Part of a small language model's weights.
Training: a variant of Adam for these matrices, 907M tokens, 6919 steps.
Each number is 128 + 32 x the weight over its row's rms, rounded and kept within 0 to 255. Layers, rows and columns count from 0. Numbers have three digits each. The size before them is the row's rms in percent of the matrix's.

# layer 11 MLP up, 2304x576, rms 0.0526, rows 528-542, columns 480-575
100:057158142146161064169099123080121121141120151079157149135116088173105124163099188151101130139118125108158180123153126087141113125123145101082176117115076125132073109062085159098116149139089075142126189140134189131138167108101118110140116114172106117056142139147175096120151124158165124173
098:135161145122142113142115139147148100148184167091150222155106114134159167105136100160090182147146122114167131106165178132155167130180131124135168130108126116170120140110137159101135114127181122122087172160124143084125107137061095143080111115177133184166170124125139167140166124119119133130
098:046157114074127112136126126043150121107151166089186169160127129126165171116143116094126047113118126110191113085176107125117151161159134131084154161165145106092102188143171138171172119120130101128162106114105113139194123074146112116114133167112113155126144123137206143170109122101140166124
105:086102090159098097045129109086103147141150086117117115138148126138097103150091155040130137125148136145134150141098169130100112148157116142087143114152191098093121140102139099131136179097103035132142072156104087129106087121129029106105130184089131189125131128153133152100155088098175118116
121:120050110160118121093123134109103176120152173118086134167132098119118167111099108127185077121135090127137126132099152137157117138140084152176180102115145103147111109116127119121119122220072163146112142147137090152123065124133037071177114078109144130114142160130142183092089135132094090121
102:146112142183154154099149108130100095104131078142123112151081138174103093128172087095107117139098111131088132093062145165122125125106152095169158185120102124133172079135133133097129137153165184099208089125134139148128140149165073051097094091092131097222112146176121109149122141084151146165
100:131104084140142123128111142122127113155100132131153132187155167069146135158133116080144134104165186088095102095094125119105076134131166103069112132098166096118131174116117090163094108130108114139145034139165152047120133138145111115177138072117082122106106138161145080118115120121139153110
094:086071161112134097188123229068095146110135135102134135165105086150169090166108147152110164130144089099190164146177122152155120070112091147166138147156119126107126112122147137146136126126158179120162191130096147127143106100140057110077093102151134183146153125154105135109129065140147111138
092:124085140118108108084147223161123123114133166168135174110081076104075139179121143149162134142109172097109198105167131130138089180075097099105179108146116171132161173148078078131116126153154103104123117121162115091102155173127092140122107128122086127149123135108093105160099094135161161137
101:055125101137117147153143124099046118168117061119098077127127129136150108143053136142084130136145098064140090101141119107138135144116128124151161123114154100174111109062123126153114115157103156150113144135121149142080129112130082180131082149141139169168131131168147094157116121120149129147
107:092070128115090101115121181137157137132096148131137062122123124134165039158181149133080165120094117155105136126118152142188139119115113111148104170155079174126135138093083113108164162125110196162115123171109140171080122059103116126115138130096161142101143147149143130126140126093160106095
091:109162120115144117072148115169164102163115158083135114183089137141111174103087213098085119178146081110134085106179139125182075149071150131110101079080127106137105124170120130101067169113094146140121147115084184088099184175162120117150088118152099143151110137133142079104131124159151098102
099:146128111172170095151103166156208085097058162155091095156157080092183083113131093165090125122164158143140150089042155117096154155157134109161125172117113097070121134159164184110113157133176145071129116119125161138098142190078125128138120141126145057186111138140142119151162132103105121106
094:086163045087133105121173138117109139165150118116143130177147149128153114125142121130132100148092104133173116130095123161064117137064162124065155124119139117167161119134082104150117157094077066132057102094117184120159163118078084098128126171136176140161120149142100135133120134146163077144
101:048148112049216109173134136119141161088149134068133145204135114117094115147138111052083106094129115090127117163145157093158118100151154094117096162102152101140078136112089065132129140121123079151106075135148150102175061101059116131127097116087163098164096121114136143133133101167160099143
# layer 11 MLP down (transposed), 2304x576, rms 0.0491, rows 528-541, columns 480-575
101:171124128131131139143138139121206095215142172104166150055109086174119128131109127067144074162105137132118128096112111142165115127146105140129145167156158115092073109153131095128137125189131071166132124135098138118171092143116142169134142088061088088131170141150136137130123128179060134115
096:083205071091152137133092087123105160165119142132122151103093144145154119121120167105129184152151142153161154095108070135166130112163133124154216116148102111138068097159134134135185118157216114140199079159193074200114133144101117079129095114136130177125147099054203158191076071128172098110
093:110125051087086149175136101133121096167110106084095128142094109096124129068086083134154124144143154115166110128175059178129166140156070116127112105108144074089155116069134119088138113092073152118138138133115137095149138128145116140127109159100096157167055000145093094165184098136116113160
102:172122104105083131122138094121121168141074076157132103124151196122217149126108106146164137122157112150089097101113095168097184125131160138104101118180164147134127131141158175211148175054119114141089144117103113125207171197129101152109139131091141181122032034159082133133167105123107176147
130:104185077152144162091146100114120159162122106158133135200067159095124118108148110061158119140187162131102125100161139145125136173123105100142107151085181156153141137111075202068142115140185165182130120090107153094143138150133087139165148142170167105156159080189103086077120143113158126138
105:161083165140157103187166151105138150132150076113159073167133145127130133092106166177102105075154150138120117098062100127101166072083157067065134153131169113119080136132144091080166151098126085100104150077074136124141126181103121129163085163151159086112105099057122132146129138051130178139
096:088165133125132156109042181134145165138135152137138111090158097109093135125136151132175123126096158144162083072166125093117096148136096106129086140139147112149126178149139099136076131188051142075070112097127101140152123148189159098103103055152095125072112100149143122196086174112151118128
092:146147137121127105105161094152112131135163146124121146095125132131133118168127163094176146089160141112146156155159080108169159094111105070087125139156175124104100107101023165152157128115145117136099116074152100164111138136132137126116118140095143177153105000123138134031093167128141088137
095:096082110157176135125160152138097095148098093131157100130147192172067166120112164147162136113160100177133138106134104179102128133125102121089080197150129115213134116122086122093100106146118144095160145135106099124034146181111106153148164135035158095104091068194126118126129170186147154120
102:168105063180128141170106130067160084153124090112176099151130187169120163157094084067113110152103164086092130087163146171120141134093159086158101114099137132157170144149112178112081070168067114106164064129144177068121126120196120108149075134170206122147107123139119093097130139128119128143
107:103122149106121100168113116103123116163164070073140116062144153113119059170157143145147148094129107136140071112130134119089168169150187199101171148159120147117172096133093134117137169152157117115150094127091181156116125127117097107157152136128124159080121149080165082126105129100125129116
090:141067169153112182136126127079153160121103100141099133095134081154133121099152047137114146087128158177121127161048119150087134141171106117117137158169128074160088158106152160159128108121158155130164139177130128142147085135057147116151168146122200127132141073106101132148083157131073108145
100:092151086131201180154158154106146104088061113134161097125113167072149132140103149143075147130179164158129133147073129094188150139127106107107117097189125126096084098164129120079151110121120132137200129117127090112132100095068124133134153158088149088158116088148149098107066147127116138088
088:175119097138114159175143148161169129140134159068120176103101121189137193128146146148103073122103168098152034139089121072159073146125102156141135094154138092167158119144143120138096119146108089127117055121165188149089078150164123141101144064147128118127092000083098133115071101159109129118